From a checkpoint of a small transformer trained on Wikipedia: no biases in attention or MLP, a variant of Adam for these matrices.
Each number is 128 + 24 x the weight over its row's rms, rounded and kept within 0 to 255. Layers, rows and columns count from 0. Numbers have three digits each. The size before them is the row's rms in percent of the matrix's.

# up: layer 3 MLP up, 512x128, rms 0.0793, rows 27-79, columns 0-127
# down: layer 3 MLP down (transposed), 512x128, rms 0.0752, rows 27-78, columns 0-127
up27 112:121134140133112159123070150110143136152086109114129092164138163145135105117158135167132158152161151160144102102117096131111127098149158139157116136116093113109101160114136122136140149176154144172152121126124144120132132127106101122137136109113089122094117145109142086063117122121159148093114167112114123155133076130118122132143081078164103121142131134115124136124098116147182189129146
down27 112:118201136108113141106157157163090124111097112169091112112111151184128152110120149134096082178105167128103107130100083125115175152145135156111155160131101107138164096162111108131116122159112080162134128138160122172111098135123139119145150110133104141069142142120108139139121103126151137105112133135136120111149099118132132124131138099146107101131093107179144127100147148137126136122151
up28 124:110139123144120107130117123088176155146113145138144098121131121137144096135094133147114140119154113184114078126082119164110137125111152123151079108137133126100132144146122121108088124140132158143105118155122195075115108143110147114151138129088063095081123116140117121122160127140136141134139112090107129157111119144138095130173107148147116141126099109155114133124113163194160159153163
down28 123:173099146121147143065128171127103166133130134090165123107087134110131169114099114139133147097136132131111137151077173125097136092132147138121125143122123166139171142115107118151139116114095143103069111107134089162131182134076110102128137142138172118109163124117142117099119111155115157147149139123146130110136123109129154119109161153091125115163118160134107115132166102108124103131182
up29 115:123126151100111152111086175123162144137136130167113102123121132110119134134122132130142140101118072126122133110151148164151115166165142123143138149164178137107130111140126139101112156123131139104126098108129108122127122151121126154133126131113086076109142125107137103094137124072118154149151151076161144140072070168104088137169095139144132107152169064139131126128137136147128121144173
down29 109:128148125150135129139149174149130139082127167150134136120116125132137078125137103122137064063106146120109143147135089119138087152098149141104103139158130134124121119137132128175151121137079145130136126101106134136126130167098075125151131102130160152074153090109120115164107111076125098149145144128167144117142096141172143105136137134138120169139175137168143154110125121137088101137105
up30 106:107147168134103131143101120091149127123132147134117119139143141113126112075151105107108141133117137125109103116131098172099106163136180138158164152108110112092131136101141105114098165134106170116146111175143122080117137117099151075131163102089141127096080167118177114115128141138144147131156127098118146157093138154143124120135081135162116125121142132139129113126113120195163142173149
down30 112:104155153119148141095173155126114166122110164126146135109143138188108106136071075079106121140093113109097167158152127128143134150168142141105098136124126121150090131167114164128134107149128133096128133119103115154131107103103131127142133115173101172128165113126065138113133125125160154152135108133137124146096136078150132098131151127123103173108109131091162119140151136132134144082123
up31 115:125142148080056144117052106148157121152144132128123090111138126151128151115068140127120124104176131152102137179089106126127115131116142118148108160113158065120140128074157121150108121122151099136133165130143105109139126106131114122163162099131135101147098130153132158137131149124113145099136129112120124122133110136104123150166091090128135090169142106108137161144131105128160161145153
down31 114:164125161151164088138061106104112069099124127131097126145151141172102131132105124121113099165104085098118094138119135163142061132119141146147116137120125090150126149140164121136139109125109167099124102121111140182125141119116108166143140157158139119094148104142135116106165115107121136128149130144134130146115140152137131144086098152158147165134160137110130130144078096133171099146100
up32 076:154125114127123090159097124104141153182143106147124102091114140107155107109167163118159158157142140125167123139116140133083169159118169090132118108145109129095128147125171104107115157161119155106079136142168126119124131118144128161124103124088094101123114156130155108120131154087119124110152090100173150139106099141099117120134120120148148148157127120179113117094105146100158125171168
down32 077:116133118124130098123114101135049128114144154081132127149143124150136121127103108128106145133104116168125117123128138097112159111123112137130123150121112180095113114131127160111097148119150158130114098096119118084162075117096149145184133168156155156127101133085155133123139127122150122147102128129141175171175132166101158139135135161124115094121074147168129143143102093143138091103112
up33 109:137155118088138110134118118125159153181141093138124100113142128093142114116105131138123160128135121147137110140104173167131143114094138145067095091150150102124160166150108085139078134147104123077112115128081138126124088107106144102151138129112098108127099165098112150089160149141079124144152138128191112129135137122131103141161130121128149143166143125162130122151132185116126135147157
down33 116:113107115136116137076180130100100119098097126134091142129089109147149144123139117175136151132136114110116088165108145109159141118148119112139112120133144144155115099100150183160124153134099121144136103132109115175155157113119110144110169099137193094167119090120111070125122146099125123100100156145136108161097151165086152128147133127122112163112090142120177113134143105131126128122153
up34 097:144161122091131142130107118165132159129141136159127084145116120096166129087109165155124148155189147125117115136125137162148128135127123155109100088121087135145110134140154158118110148110148103104063127116147143142124127128119122084099167124113122098152112161121124116094145135073080118100128115087194134120108116177115131105141150121138125093100155137161135109149126133097144122164162
down34 110:172133122138096155121155141068093136160093150129088137122109166124125114116126140120127128181081112125153120158088113125118163108170109154109093135101161115145136119134136150111103115153129138126164143152134086115167141162078088117140120156146184154143088105113142178109110113151130097146143143138090141102125170169102103115106141115118101104130161144132128107145134144124147127102119
up35 104:133124144108119140124055119127166160175159152179116119156130145133113127113105130163128168151134104158148157133092129162154109132113142072158126150154126086087132130100109124099078117152152151116125127123104112096123098123106121132161141124122091122125150128096129134095148095134124098141126116047112156139117090143128089135128125106155174118143123125160150165125135137139125151108156
down35 110:144162114136165169123108130137102103153137159120137157154134131178153116123139093138141176150130118179122131087126143133126087139133132130143121114111140131093151136138079079125096151138119111137090170140118119148107127106113075153162127158133105172148152096119152110115118128136149084212093141117132108119135125131148083118153114097089120105125128102094126142153096117134104099137140
up36 062:141090151118108112168054123140127151171119084157111106121110155116123107103143151136149142133155174122111112145107172161088162161099152132130101112175113157093136127136119069099093151157116112115110149145119092121141105127126120155124116116088122120142169131150136098125129123099096125116143108087163132119109109152103143114121136096148171123157146128180130125079137148119131141129148
down36 049:133145142092117108088102124115102161140126133146122147140126152117130136115110174142149145129097146161132105079167115137145166081109109089170077172106137128086114161178134151146090137137144140100108143131132123143115133141080131152129088136115143064126121141142134140106142132116181134135160121107154108156086108122163106083100102148104127162112142118102147119138082135136154118112132
up37 104:102112152109085100097074126104146118136128154144150120125115124119146128111122141183114132147142094166089164123111122107162161149093159151124119119138131078105137139117149149159122078119120139097136147128149151086129129130130119134165168104169126142143109138113138123126172127116171088103113182104097116096150099122145117118167115113170126073151126111125086134129149105156161123161150
down37 109:086102127146106129123137120138098128181129140133158140113142103178148187123102052092121095136124124142129117164147127092139130130126117094125131121087151102134146164144140144120110105153062137113116102113117138142140119105093131133128138105173129102129121110097157098134130113139122081082145154124158111151095154152141110114125157126158135155162136183127157150122148147078156140122131
up38 065:129146136116098120152103133070122180165115120154127101118120155135146124135150134126170144116176133140148115163124111165118151141088150095142132093133119120082131129132127100131096120153127142127112120127129128083114090154097168139148106123087120079109124146120123120089156158109138148112121115118165131119134106114083121150176099110177110122135153133201129126092129166130152127134185
down38 050:130116126139158141149173091136115148105126112153169147136159145118157110095084142141151128135128126096106131127135123148161105084158087128134129115139145149101130152102129177100133093143100138130109123156090146171098141144105099162132106075112132121133159096092157150158126147099134112071130084126158110163155100149135091120128114169143140119100137111124089115132107138148079118178127
up39 120:138109159086089144124052143125180144176111152158133104134116119120126133131114178121144193128148102164146150143114126181142139157168132097144145138118117088089151128114136117139102099134137157109137123097064103116107069138103109141123113157112132130102125128092139126103140118104113125127099117081113145125110094143132108150151122128142141104123149106155156158117141129154159116124137
down39 116:120144122122117160134133179148100155109128143107158152144118136090167128119141106133179150106110151133092091126175097133113115149123100198151159144137110134142120116147129122096136102160132154115083142153102130152119153119154159109160119183075137124118136110127153132133121107130161084138120104118118102122085130116129113112108124153143131162121065078126114140082139137165142116165142
up40 062:140128130105128121156107141117165138153135126150119112133136148131148129109123146113151147135181146125138094121123171187121153141105139129143089105135156105083156142125141114114110160170096148090108151147113127100110075131154138134124125114076090118085134149119121132137181140083096136080163120090194129133121105156107125115136138145155159121122147104159141142107129191106128144135157
down40 057:112089111120118118159155120131116117118126139127113160094173132133124102121112124107127135140121107111131116137117170115154152144159079168123138122124085139141106120121124145136115085121106120122098118138146113110122175122151137138099131198206130145166163075143139111169146126159074123104143083130128138145092132142108098145088139143137075134121150144108168101144176116131129103118143
up41 077:146097142082117131171081147128143140139119100140133085127122149103154114114151162106115154120138118150134147146138158121122110137108140126114143145151152134115151116141121132111103134115159154092110112122142148134164079156103127113135120126106126092094147138099163103127148095093116124122144115059158188131089097172110117083108091144161171122133148099152131113093151130152128116135198
down41 087:082152109186150101156134110186155109094127171143143152136104094114115127151130123108138098088114122141144098139158129129153091127150109188132150114124086158123098095167134143096126128158119166121123124120093135116137127105128147148133077119163150118118126108114116099150084125118132152126113125133151160162082166138126139104170175154140109118095121143140112160101104087122123128123105
up42 061:100129116120108104164082125108139175163107121147158098142100144127121101086173164122146140131171193132149120137106129156122165130145146118137125116139125125131154151121154117134079168188139151108097136122117126117109109108121120131132074139101091100096140166136149100118143159100086112113138128113140095152114103119105116140115094107164170109120110119149135149129120187134100110137156
down42 050:091078115122148137154172083119166126144152093101121135120175128127102115120123146128108067106114096080082122117124123158170147132121157110149130118153126122167129159132122101098125111157130107129148142148123130124163099068141164122112121116145151119150114114118149137134165164161105122113147134125139176126147168128126120102126125117121101136138150131156145152146121131100181098074077
up43 074:171115146112095094166106117095162183139129129144146123120106164140144138118141166124134106130153103125145121137116157183122140179142153092138111095134108082113144126148152118122088096140133133146092115126127130126122094143137164131136074125076053093117140129122148127138144119097118123118099115118180134115089060134116133125136114085154133115114136136157132111112106162136153127133146
down43 057:103181098128131133116129173130112149102061112107103141107165082150142135130110092133120196120137137145121109100136144115137151140118104133144145122127165161194133141115092123124134154135124135085125136096117109117156155153094113080157123155135140116091153115151156104144093109125175116114148151153139130123102118116175129112153083113121133125085108152130099113150116111123135154093154
up44 056:142147131114117091167096107097161170178155114140104126151124136146150128118144138134140132134166105164150112143105133153108139118139179093154118070122122097105124114175131109131103119138116132139126138154108118133117093108121151131142118131115078097122178177125109110100101158115146106100153138111184142154103119158092124100121089118132132133133118123157120123073129187106131132125184
down44 071:095110104125123138142119122123180076121103126125119084120145122154145155172152123108147126084131145124120067117125123111114145111143138107113104148073140109152119131128138156137136142169173120102151139139166123110138134129112135142153136139154141080101091184135135125133145120170137120127178109148102147082148126124126183143091134129098123134136112104103173126174083105111113113120078
up45 087:131121145159097089156121130153130158166129121154144104164111168134159156102137144119120123144197157105140093121122103174116157136119139117101113074105096130119126142162144128130096150195117142123113123135138150075083119101108145150097109136083107108099160170137137105135156124106100117105151128118143141120116119123147122100132091145154126115149120134182130111109109163123109149130177
down45 066:171134142143149065127131085101109129131134186113124128119111160140112107130148110123084147109097143153116124138139152121164118124159131111136111139107123128140148173130104119130115083101073159139125127133106147094120126093132176158157134166109148165133129120149116112073155154075131111145125139150113109120160150109157110142111119153103125105163144118124111146129115073066113117159098
up46 072:162143128116120091150105147102132148191135088143125104139135124137151117129122167096120157145153147126149082123119154173094132161141144106151107133136140106129154150184142108130086147148098132095129124130106138117116106124146178145139086147091067122099140126136138121119123139107113125098136102121179115082108111123139110111104131093177159115126159098182147141125143156121098144125168
down46 064:082111113088114155141142169106114116120099152138125151146152130124131128145130150113146118120150182104131131161134084162123118109089123124136113111111144124143094091144126114136090143125098157158116135129116143106152131096085141161195140108105195146130101161131113117101160078157104135130108090149118147172097128104126103145147137112101074112153110163116154116119092125115158129113103
up47 125:144129117102057139122102164114165137123104155141153071102142111119135152158091175162120144113170073161139092147129126132093130129079140121137136120157152117089115129129136111119126087191141102151145167146101105100164108159137151116121127144128117114106118151091146098150149126130139132115134120121093123128134133103117105117132111070132134135174128098116140142138107139156181115111144
down47 119:175179086117199106087114105161126068113111150110153123093149138111132131170174129106118099142143106141122130166076139113151115145120178115125171155113097100139097129131162134128101160117135120113118106146108160062101151108139156131101121125142128123111155137145096148127139161116144083169127116126165120114130114117134148138143132131129106121118111144128150126121161122114117092142096
up48 070:141141117140112137146117149169122153141144156159113110140144117155084134148125158123188160156109123099118090104165126126115177160116137126101140096176144164145088127121135103124152148125133108094157115115169136119118129142116156147117148140092075070145133131149149109123090127120145138120106125112168111132101093164062152133144088135134155130101125132137117114111135177082110117149153
down48 098:124099141137130154147120129140155133145133118133174102132144099151102150154131102137166139102089123109131107098137119134159172138149135114121125090165152191126104118140144107156108116110095142134158132110164108109128144147105141108111116138112134067080122106169137094127089117163181148126113151138122136128129098156143122128162081154100105161120131095107110140185133127102056134131126
up49 124:114118157129115125132054139111166131161077121125132057149101139121177115128142159102122141122132116125131100164112103168082090132097132099153113128146146114133135159101133107154135125102145134136147155182117138131175123123115120129125124134121124124113115142061137103112143137160131132155166142087108115128102130135140135163147102119127106139138146115131101111118118203155156174116147
down49 114:107124147143124118142113075063172092152113140110086137130139126167126123129151115146128092179107145136144112167109081084165127100088143098118143134154111158128138159149110131167130097144126165085088120094106082147149103118126127118139141159117117105160159148110126134100169157116126179096129115153155154131158135113139135152124109109118130109114128171122127171124152116129150113116126
up50 136:134128193112118135136101201106137140154108140128097094136096148094133117132113143141156113119137121130115135139119119195124137112128168091105129128129159105104121154143128113139138153138142156141137143173124124103147092105118135099151124091048107095123139136126155129118135114122142147079142135056115135111154123154110121123152089111175108107121161120133133106128103177151125118139163
down50 138:107101114100144131117118171106190123112147098128113088149129201112138094151122165144153152121127136130165186140105170147159145137128152082101099118125128127148127119146133129119172142130108105102151106117086132086117149095126132132108161143141146127131127105151154128105138168175078145104113120120127099136093138137100147129154101123083128145114134136126127169165150116090116125132086
up51 126:139125131068139173160122094085159137149105163156132104125126099150133122113120127121167118155184108147144052113109102119124120161110138123145148141118106094060110102125173131123124136158154100150099129112106121131131083191135143125109142143125149087139154107104137153112117089104161120112125147118139133133107111124115072109127149122141168110118160126138113126113147149121135111119160
down51 122:153164148117162128145143109154131145134169095141152138108101160142136114109074139121126103118121154133144141107090167106126135145168107092147086126122130124111135113102123187123112180189139160070106126091085122081115120148108128107126107148126131126182109112131112126139109150145123136109115110109118097153157095129135145146118130153116111126131143141125121114125157183160063120100147
up52 089:121136185133095146129058157084185137186113127135110115148106145110130138112142159103140140107158101149161137140087153145140179187139166121146108130144167137105107117097149134171095122141132117123131109127114127091153125140134108108123140115089109080111109168125143132117155103140127108073124126115112113131107122139087094119129101117144143109158140149145119135123108134135144139124182
down52 106:103140107171149154135161174116147108119116122092147118142159180181123131097108138103130130108139099112127144122108162112125088127151170087145120145161092123081117164129139164126113132127140141152150155137123088142118133106111162106122127093149139074133149126137115157103146147180074122150130140122101093155155128153069102091134133149107105132098113115123098146150109116157140157139126
up53 082:123124155116118109141078115080138169161122092141138092118122127121145129114118154106127148145165129129136134167097148168073161150127148092158113077134114117074136133139143111136100138175128151131116152097119128150149075135130141154146134114121079083099143145110139123098163139091125153093129139104152120140118115147125096113136104089165172096149134138140141136104175139144107154126163
down53 089:118168133160156131129134175132171138150141096148103135100099121097107101140142129151131140130122099112131121135118098132159137111096140094122095140137116097138159133120093140121121146097116087145148116145123195121128104114119124134133090163126094128165167168133124123091131127128125150127079127147053160056149123109131149106143125144107142134137127087110110173124128127070109169122125
up54 110:079152172154063105124110127116149133151081107149091108127149133139176097143163133109155144149150128140109127142126128141080118124120190149086114120125142132083149131094138145150143111142081138125104110160145158068150093119128136107110160163131150119123113163158119090125109136139117137137169140080109156138097122152131081144117127107143104113148134101139135122099122135160129128102144
down54 111:147150133153129114103129129085159144114143119141178160127122126152084093116129137184117145131115134168118146088138117134123107141161124158137109156116094159124108110157152109137101140152112149161134129119122094085127116110101133100125169137103154125101140143099132144105095082168132203168150117171121128151097119160110148141095144088125118101079112112115166125126136111123098097097138
up55 118:116084124105104145151095103104174185120092150127119087151144119107151101113127130141148150099132112158124140132072105145139147156109151133144080142137139100108138119105132103140085076147116119143127151138130120064123122161134166127163134105100081116088147130117110133102160132144134124129116123102102144179144125128134084124174117075149114127137154121131152185138126127156155135118132
down55 120:128124147106167137085092130152140104107118157080132094168070130074096157161108112153108161170107113163120088141147143131098154137092170115130145139144108156101136118130161143122095180131125144117104098110162142139135190147151125118115127120133121125105135120114080121102083069123107129149110158120122113125159154146125099094151138158128127141152122132121126134125151127132140103121161
up56 100:116102174117115122118065114108194162138136136151114075097130143086128135130098138148138123168136073133117109143112135136142140121092169127146145108118094074092135158096166108141119156114126151142098174142154097161130116113122146141145152104125085103123104145126135136134138131113119155104104137057101110118139123174123150146146127103135171112153152118106134141134124117123166128136140
down56 110:155113104125153063086118166132148134123128108122129110080134128123124175124089105086173149162127126102157136122144137108139138117132087093137074133136130142150123118144125123101109133162155180157156130118109158088119120088114159167138140189109100151113152114153129124137153130132113108105128099156160096141114129142161102122111163140175119138113097153150099113132110133091091114144126
up57 129:110127188133090163145086168119166136143105146185114077131156125120149133108112139138135155084165105126125116154103115136079133129115141123142111114159155122087104155103139104139140121136141140150171147143151133105161121117147124132132154108086132063131096115136147120121140124120144111093100099104105127151119116151101084091119130082135130105143124100128140136108081112154159143147179
down57 122:126151104091163128110132126115142120081137126151130102166092161117115133135175167144149123147137105169105160089117129151160113132187136099136049151132113127131132175109112115125115139100120139170115128131129122168142154096116113138118120138086155084111135098128130135097141125197102144175119087116128103124134149162106134091108137114114128121118134101126105159133128105177147126134127
up58 084:149146139094137083193124119158159166184153105151142136093128128117149104109140136155153135164132127129168140149127142140118151116093134116103102124122098090140158127112117137119136109132090100147090134107137115135150098100102114101121111139124121121139116165158145095081140107070097125103176166104164097106106091144087099111155119110125139110096160112135122100139135151111158097116142
down58 111:125149077073142142095146117125102118130108132060145141160127144133148144102129111160101141154150133132100145111115135125141175106117135108113132151088162157132127134118177111128094165157152102183145129168095120138145103081088118108095158135166141148136115143146107132128106109126128133123146157132123119113145121177123131122122131145113095107195123130080149153098116079112103113130143
up59 110:090126166127145090134108146078164174136113144163134115134134132150155128138138131131126140114142100143134133160089142198135139117142145104132141142129145099113154103136156134165108122160134127113123134140101117102130064136099108123124111124117111103132137138100094119103162123107096130132081126108124132131127109125074097123145062121203129082110171146138135117114139143124121148104187
down59 112:115134149146144120091137181117088126080122158170187117147116109156183150125099120132109136124119122098145152111178100128139132117143128152109110133123156124194117096135117110159138137146150124135104096129111137126109138110107095140145157119130124116124093128103111092099116110148131118151106113170119128125137098118105119089156107136146173120126173188116114124156134078165069117127125
up60 128:136121139124120135132112108129182139123095141154131103149141121136188171103120163158125141099132080172123120144060150140127124126126136111132119117137155115108108131072159101136112104160127116112111164098077114131137099112149129146154118147109094130116104116082139108108177146134132113122120146107121130159143124124106099126149091102173137062153187116145124157097110109148144131128151
down60 119:124134113119121152140104143159129102142155131113150135128141107125113144144140122158122136116151091143089121142145141154131166152105104132129138136103129133120096155160070131112098111129137078138069172125096126091168118153178138126161143109108127141087100110112143054108097160133127131128117115140099099110169112070163107136136107096143116161153192116144137129138146157143095116130129
up61 100:080104144136089138138117162129123125161143102104087134136113167147116128147126092127136117164188114157129069165142137192073113106091158122119139083136105131125118132144129101141118151148123164133107128161129162127153110149129171104119144172129127077117115138155181091111101117135126099132109131109109111124117108140112114111132098099153129168136129110159126130083126132117124156102153
down61 106:117099104139116099122118106157134144190126172158147145114159170161126099118081133124129137088144114107105140121127138124097103125176110145155101151143062097125161118112159136160107114143106117121140122111158132104100089179153158115111145151112121123112090114121138110121143155083097147150156159156143138090152109147109160130180145127102141110132109095153119107099110141135136127159156
up62 114:114103141135059104151098109117180177112108144147137112145144137126113144139148176123116146088121117154147142125121118152101142156133188129122150099126168088071129147138150101117113115132166129135132123100103158091107102148122155111150153124123108138092155152095124137084121130125136102138157109090106127135127119123121141136156112075154163119137191095173129164112115111134120122119140
down62 112:096152129119114143138129178101149137167125140142102105143127126141144109157139107123143134089075138109131156095175159099139153132124096130158133129119140155136150154150113105087117153111159110110125142081122139129135116134074112130142167158104142158156077133085103123106131109133128136143081118132107135149111135199122125184113131122085133130131172104115172141176136093120107104118116
up63 058:150104135115102141148082116101125160155145068177123097143130157128146138118108126112131138140155155108153124116107119147106152155150176113115112115157116117083175139131131104132101159166113145105121100129119161135086114147126114130151116140097090117090137160078130102126154165122120096134154094117164111134105103164115106127123109104168137134106128117160138145115079191135136105132175
down63 054:150135084146137099114121165126146139113099120107140125113146124116133141127172113111092122114109088112105149095143114141188111133131120156105134150121143167116112157149123114136099159094147143111164129128121140081143084159101102090157100095162172138131087126194121131126125164129125093140119151126157136112150133088127107117164093203101129137123161139164141100125103100123129140144133
up64 072:152127131139090104165066120136123169169136128162112102118104149121141124106153166118158142126149135113152104127097136157102164156110169071156091098139116129107141143131140100129097141163096142141126118132115143122085117107106148149135096130079070108097154177132117111116138128121119148094127138083175134131119098136108119115122095109157141109147132092167127123109131176127130146159149
down64 079:103148153142148093183086154083119107137116123136126107073074125095157122144116164109073134101107131108119104097139137138137143123139181137156113120114113102131148105117116120156144169149178108109146144105150141148132133099115142132154130166144115102130123130126111106133126146109128145137169126185141131109124137192126165070127129101127149123104159143147112117181110123127146110119089
up65 122:139122142108105135138093129112182131171098133164135087169137111124146126106137137141153122112177128164144104142083123185130126155130126103124106085128120086122125124155149126118053095164130155106114167105091101092143126133133132131092128116104115140134120149109139104112166130116135105123123149126111128151086104145077097127166127121139142091118135120136121159136091135158157154135189
down65 120:143144062119152173125131180134144108121133114119098108114138122101149111118103112137122118124156092099088129112139150101153141122114076121115106099184112111134101144119117092113109125103120157127182145119112119136117133096150151114116161117163142147161100116157132123129156154124156117132120157176104138148138111165126141121151142140109092148155157189066136178116124126154127113115089
up66 051:142133127110106109151099156114158183154125132151141119135111160110144119137140134131122105148147152126149133184119159166122162142117167110102122097133118119128139095124171089136073124168128164099124168115121135123122118119142132121115089122110090094078155183118158126105137120089104116121132136127180099099108104161122105134134124108166158084121132121184132100107124167115151143117166
down66 049:122139122160109123125089143116125096093173166112130137160089126182143100110150128079146127057099089097137115113127142112149107128112148140155148126147125123141166134141116106123154164129152140113111126142108120194144113178118120138154154110103136122113081098109081162109134091111153127134124150162124165175128133127137117154076118151126144147152134082105097117128136106137131115118119
up67 109:136129136099096136113091126084175147189138133165105067117148119111122140147117152145152143123170127107114106174137129118103111118093164117141160124107133105101113148118152102124132143128111144131108159159161117142100121103144155107145137137117074061076093141124163111130141128143141142093111129056139130141148091153139132108125138106145143089158146105137115146143120137138136141160153
down67 100:131096144168144088132129143158155146101151117095160130148123111121112150097110126103121119170174140122094122142135114103133117102187103121101134146150124123157114128172107105155152121167147133129156131110079120085107158139110113198141158148100109160136156110134114152113135109098126088094134092113116130136083121136126126110124139100164146116168110167189111134102134101099112146134118
up68 073:148154163123114085138072137113124179173140120173136089134109137133123147117132135114152159143165137113115156132107151161086158156144157100131083070162120127119136126105151093117101133134115188091125149129137139136130081113134130128105137156091091116090120144115133109119152148113111107146129148118134124128101099127125085111128113097154151135112137124181110117118137156135166166153172
down68 069:092137125100100148164075100132113110120132121142131106107117141123107157083117131104121172142118138099155085165157143129138130141127121117109090123112148110139170117115103140131160160153120115132138097154128147144122141090113121174106152162090111144149123106068114097152169131092151170126189118130136116161079078142123146095133132158114124136133092110128128087158131159126114145100148
up69 159:121143170104123144139103127123184133164125141151110121122131149110097152109121169148123124146184110142156103174091132164144121124108138132157135129128145076107126127164106147135093127162144124157147160123113106103163089130104147107112116118079079124126119156124141085106104116098120108091151138085128123110138131167133126123165088127181152089129135128146141147093067128121135133120162
down69 125:124129133096118145128177140126126092102133130129099087117145097129125198118165135159060140144159106097129122137151113106134170099124120115113105144120104132094115112157057141133101140139138132122100134118118117095150109143138102147146132130126095173155147106132130168121101159137148136135130108157077127128153132122116149152158128118147174108121147135119147199103160119145075123106140
up70 066:162121143100097102173109128108151164165140095144136112148100138130146126105146148129167117132143159129142156163110143204102135128140162081126128077117143131128147130142139119118096132131134131099121126137100112131151098126146182134115139117101089089103116181139128128142162125090101142126145120074153136112125102161110129135112116098203146092147143119148135107114098149103146128151159
down70 078:131128124131113113095130119166149171136127131123148148124136097131153119144103111146158140103100148098114079123209151129128122117096139122176091144120138094113120115102141119131127150164132125093081150110147139123175163154068124092133136148174089099113115112091119108132161127126135168148139101138135152134189169130142123145101169094107108151123150142111119130116139106117142114103096
up71 063:127122154106131092185110137116138134170105106171112112137097130150135122158128160118171156140171166129136098131132122139094128156129157121133117103149111094110132143172147097156111128127075129126097122132110125133100116117109151128137128177077076091107159164144149121081124126110116121123140121102174124089123103179104125118138117101152154137115127116133130123077100188107130113139153
down71 046:132141112174131110129151088127163130119079149117117123112141127131102144132140120147124123134128190150109148102170140123171160116107113134117137122129141131121082178164151165125111123148113126109100139135128111083162147174112111104132129086129150151098110110100091133156156114078141139132155124111118142104130144069165129135159087127128104167198113144135106111098130111123170158113133
up72 071:167140124105113152133093138108154146177114097155125104119087150119148117085134166145177104156171154145145098152091150154121155152111175113134102112151130140120127133148139111114079147166113123119101126146125142156110097103141157156101107115108095104124157160112143119113134154106113157110164133097171127109113115150159103103107132127151160116097132094182138112100118158098142119146168
down72 069:094145109131177107094119132129144090082156145135114149144107132117124150117119121133119150090147111120159152108128097119162141140158099135132146145165151175134124092147147105128169138150177150140126134090104162090082147141076141104118149123137145092150121153091120109110093113128146126126107105173124089180134157154107120124143133151127094118152148130090120103185091097132133145108145
up73 058:109143137130103157125115121118132182161117096166099123127109121120136152126139152114149146162165167135166137144094139182082137173130128116133134081168101113111104127153150120146084131157083155111157134118131165149087085087126120121155113116101074112114133156140143128097153130118146127083135119091156125111124103138104119087100124121158159128107158142172140124129132173130112145132154
down73 050:160105143127129141173147141178140141098123096082133166177138127102144139167117107160117179106128119135111140114167139131155119114134089125107123113125135103114141128141164086101144133146101162078128101097102165145133121161152153179120151118138139121118118112090087112134123128155121114181162093124168146079148141102137127093124126077135076128130133102128120104107137151126133129109118
up74 065:134134132130109118170085140120120173169131117141133103117121154129135103115138148142143119108147135128138123194110146164096135146110162123139109114163119125091136125110142105145078147181136138143109147137111125123105140125165164137124090109087093086115138150120129113086154142089146128137143144078194121177113088136145143122114121130140165095115155123173131110103080164130153151132151
down74 063:091107172128117136098098082121152096121142133152155120146156126109120119121146098140132180140145153134110112125073139150134122128139100103145103167145164130112087113143148099126140156161141137085155130104137122114167199101119092161138182137109083122137125132122100147099124140118143121127139131125124156199123135091101150140128125108094128120145142136159137112102198113132121118150120
up75 073:151134111116115099160071117124125152155161074169118122165113144141159132128131155107142131124164157120120131140121150174089146156138153095123113087154120125140158167122164113122112151150114123085103105161133131105094102134124159142108135124088084094081166166117124128127160136124125145134144137110180134122120099125101107114108126111147126119120156093158097121115102161137105156177167
down75 066:089138125110106142153143102151131132109143133118118091119144148167116121137122139147161146097144207151123100119149159157104122126082109116128137192154160126126121088141134103119109147137141148126124090138126092151165139113093129111162103124135175113111097162092131119108128120138137138160127118157084116163124137125120087134125174077117062085115141121120162112146115101117099141119112
up76 084:142150137094144111164133131142125136141134104142091117110094110101135161145141157102147120119099114139112112108128181156075102149122143145134109127118124104115113090118156095128127148129093138088092158102110095143134129055130154154172102144101106134136120125156118104116140136101122118108185150151185159178150099116114127180130126135116172128118150142114165135096125127096096121099144
down76 098:111142196112221122156139118145154082129114141134093109112102138120151150147127082101157089145136112176099108110147160124103142143104132141110115146133157109117124113147112136150125138129153116128080157088161082136109124144145114149107077148128159116119144129141149085133098113115187137105140148148143145137149143101111147150112111112103108151150117114102133146111085116116157130124127
up77 106:117130120149124133133104194121130135149139145158102088130131167107104150149134135114150143141124101153135117137131122126117147121105164152111123122118106112128168117181136113086125125155127180108145095142133153161113052131116138097141117127068096136103122149126156121081142080141146132106113109058129126121128111157108112116148108178191116139129145150156129104143147163132118114141144
down77 102:116156153139150108120143172123113138104175115125093142175113097122124098142121109116097092098128136131112119116182089144129131155128103112151120116143140143155131103132135146099107138121152103118154147068143128105150134156101141131149160172115116163126120164073132105126127140155112119133136111140111169119099111173114130129148110127108164125088178107093149157151118059113088167125149
up78 065:117132158118123112157076106136118163170126106138109112148095132090166134114127163119119113129135123116159110150088149174068141116105155134121123120136136098109140158192151136157090142156104143131102150132128156121108113138125113134144128121093104087118120179137141119100139110116090108129149133092187155127097093142115110106131132121143146139137147107171147131103109192142111135108179
down78 052:136129117143097129135133147132139126078109106167145214096124103189131109141111080097132072136123135142157094170113126120128127140127116108106116151122186107137147095166154097104137160130146161116124083155130120139116113125116179131136125136125121150117142137174110125121123103129173161111098140118137113134120161116116184122118085105155109127139124135122090164129114124113140148106097
up79 112:085105143102093124114114121123179146137090139125151137119136107122153159154130203157124130097169091147108147179127083148136130153137159120161134114113143079124117115110161130189088127147162108137112125119076117142127106137108123161180135124128119138105136151091125134131120137129152116141097106122087102143163122137124094139185092098114128097110112111143123130137135130157165134114132